{
  "num_attention_heads": 2,
  "intermediate_size": 384,
  "hidden_act": "tanh_gelu",
  "norm": "rmsnorm",
  "qk_norm": false,
  "tie_word_embeddings": true,
  "parallel_block": true,
  "init_std_up": 0.051,
  "lr_mult_o": 1.5,
  "beta1": 0.9,
  "max_grad_norm": 1.0,
  "schedule": "wsd",
  "decay_shape": "linear"
}
Each number is 500 + 40 x the weight over its row's rms, rounded and kept within 0 to 999. Layers, rows and columns count from 0. Numbers have three digits each. The size before them is the row's rms in percent of the matrix's.

# layer 18 attention key, 64x96, rms 0.11, rows 0-56, columns 0-47
096:487510517581540508520476551491503482603533554493456490495499535478544456433545539426486510477547484474485530453583523543526443507443476529577510
094:459522510502554525512505504485466535510502577518506454504479484537509463537466460527517517433498427472480524492479597493503519544477479512402459
112:491450518568528515480476491534452436550456479609525474467506569536504478473523455507535495472464572517518501390533543543577429566534498482515512
102:560511510493488493507445493534465549511511544464539573482621535441485491535493539490466506494570494533452533498502523490429550605508494539501478
109:507534488471391484605526536529570539510510421515526598521437488481559527549450498510534467506548472508507519528473435538469492455449477534498508
093:458448487454462505520516501538496465471483420512419543470480473445560461465511482482497474579463420484476548520475428483524476494560510494491507
107:531486436486418500547561466511500417506553531466537526473487512490510488484485469532487434537444504527480482515482537470518471509353462469517504
093:475529473474499476450472532510449493457499548465453528552458478461493502479432538513594440585583482529511544588496538485510511485439443457510497
101:489471587444531509541529477490458560489556499571378469476555479524519453503455487510478560481547448530528546449485598523492519445521558487478465
091:467543448548518527573502544505459447435509499489554492470560508527471488514501540520523449467530474520503513471497526461523477547552511464497524
091:470490501571543502475478415471539479499533539438496462470496546447484509460500594468473531483481540464501408465522446395546521445440448500477408
092:462530440431593446534474501584468487483510603544503433459480452481516474438498443493520504511549549558437434433480503465485508519534538523501498
110:484480501464499518448478557531653505502506464501531485567439519531505498503499562531525501491568543558460505481482515532547519554533560514460494
101:530420535512539516511455519527452524469496603430500440510558467525508513483520495498485522478533492519423506425509540522478419472424481435524518
099:500425564524459457456539540496564438529483498539542494504566502483554501513547484513508422529472518513587555523543520508513545499526497587521484
093:482552509516485509518487432512480512506499534496491439505475477491498488563546587510433414498523472563466506532567506459465475485526576555492477
094:527470479550418530417499462435516563505519541521513543521514468465490496505539537543500529561448484478491601526476480600466488469487497493483413
091:487449478536534474463560516548455459557510428524456543498584497528443454451573433528467532545526491504536501501540459478526515549495497497550471
095:449422632473501522469486481517516476505456530539442550468479489504420519469471504410459508498457491486538473448534488488419520487451519552572496
103:488507559529535463594408493568494480463470542486454456548477473517518501473459481489548518532493511512507490479522508472482421493588543456468526
095:501471522513521493481564453566521500550397472550511482505529533510486466470536540425553475515518478463502526424441541512456542480474538455476579
093:597475504492534512490492454468490478543482470571458465575468535526449562477480491447471456511554469522509497529510561552534538518424577513518493
109:422494487527587491485519486452434526499538468553498411526462498538523472433450450505476478537439472494493468328521544457484533535494527446464548
109:556531450544561545482493598508546500530437487530453521546492521509492536578521450505466492466496493481515434545507534424421434472500447517484518
103:420478475507491440537488484499437513478487516564441466419518501524501487523449494527481456514537484500549545489488427508443504399506487551500473
098:569532456494452457502558556544532526550496498494516440560467513478501551495475582495545428505503526519442517537451469484595487416513457530490535
104:499477583469505479484518494464478480498481509517514505549511570469493455532463403516459493489566425451469515455467550529510474605491444565538430
111:587514471560436518481519562527570604523467523443487548507500502508521444456461592544471498533479453538519491574593495556566476484575513535536539
094:490494446499504523495506495510517507525432552490520463549598559571478518489466549567413483532475479482511496396533476490493518483457501496499507
087:493518504487521510445530541534572445494526485452501525459458519500515490478508547496500485469512478529447484480483508498495484461531527538576508
097:499533424577521434438473503478424549505548546510444545540507514574584493459508528512583511462458544470487452557511523523502525550409520492500539
105:537517458539533520529516544491561508486442462516519524498501508476576489476482568500479475490544457468462454509454486475533519542537497444539552
094:478494490511468501470504391348508463533493521541511478520429513542509540464443544425482509517461461467496501577509463495535499507480486510543467
119:484515503513476537418495481514544492462506528446477541434516456445482542499494561523611536557524515554512474600468485521484463484520450481476526
093:494535461490472521554507497462385535573489544518441504519460483505540506586446533499545476545581490472489506548521511482364550523480484524513483
104:550461423531520523439440497510531461542544538513443516514513609539450555448492465461476573511522494405478485433509513516535492480467522474563482
097:560472453484517540505557569464543446451462512516518528526532472409509504527470566530460509512577537428520491442477476496530535509546525462524577
089:467465469467522454499401489574434464485540535546501521431545527500405449489502525518528532516572432539576500475523453469474479554510515542517467
102:494459532441562498518568466505544463555486480518538495473553535589504524521505465496472426498566503411475453471543556443512504492564499529498453
101:519612518438462509489483499511485494442489484405456547517512464436530517583520459521496542555455512521452547528493505471517503446479448484489435
096:458493402522564443504478413495533465490554452497553467490485535479477419533507467527506455378560496508496545561471459530475536578530525497494453
104:480469482615482550552501516536409525460547496527475526521541510493550439483476437504546516554549428424441471515566512515494469508498500527503461
099:531468488456502528455526552438489478492438468393548505486587489501487431481603542455515497481562466496446543556515549527514466524457524475595498
100:510527518526487540561488433459508487449522475492511472546436532555460520552536457531506526509472532508497489445449491570556454476481498553486531
093:489479504563538416453509472574498601504481501471517503466528478469485515464469487533549516469424491471527552406515492520548459506513501553422590
103:417459503491420495521421474496489569496567509461485557630564452488453494540518533484508488468473515514479567587497558476507475522449485539460542
086:495473480518458531510491501495546524484544467553470497473462515495523449503475523545490473440491474463587588471456497536491457480475469542551592
101:461508547467545532509475496479498488479621514504522484507523556494436571559523520529508541444478501452512550453485457429545580607488486533537521
097:548520490500561521424438543451480493473545487519436573453516536471486569491418503487479545465458451497531505563481435552500473477499578464502448
107:482452559509555462516469505450487524526492463442513467475455547517463500427503566470522487456423438416567521452495544432480490517495544455462523
100:560592494470448494474489458513505529417463500476537501525470431492437513557503535523513472456563492529479482552461485482533556505557490540546520
099:449467508465536463465445475562476472484566499505447437455470510519538496513505509502519570520473538492545530514533514549494431454437463547459555
094:454561452479526480509443470477471504478540578484533493504505498435500550492539495505509530507444506497441533487423477451412452574479540480530476
107:447459481454517524495483479458464479475523535496533507481577460468470510509532483496449540444525538420541500456480545514504554421492484547483331
098:556490511493480485542577493447550445556471459525507467448526503515519448488566653475483503510462502519510489513522480530457518543459464564543428
104:402472498508543513503485477473480468432506521464511454517509506476473502491432462479515478484513509488504459401442582510522477569494500454518516
093:465466573523533514559445462511440489554491533508413555532575501517489460539555447501514513460477505461544537478540554525578504510484538528515564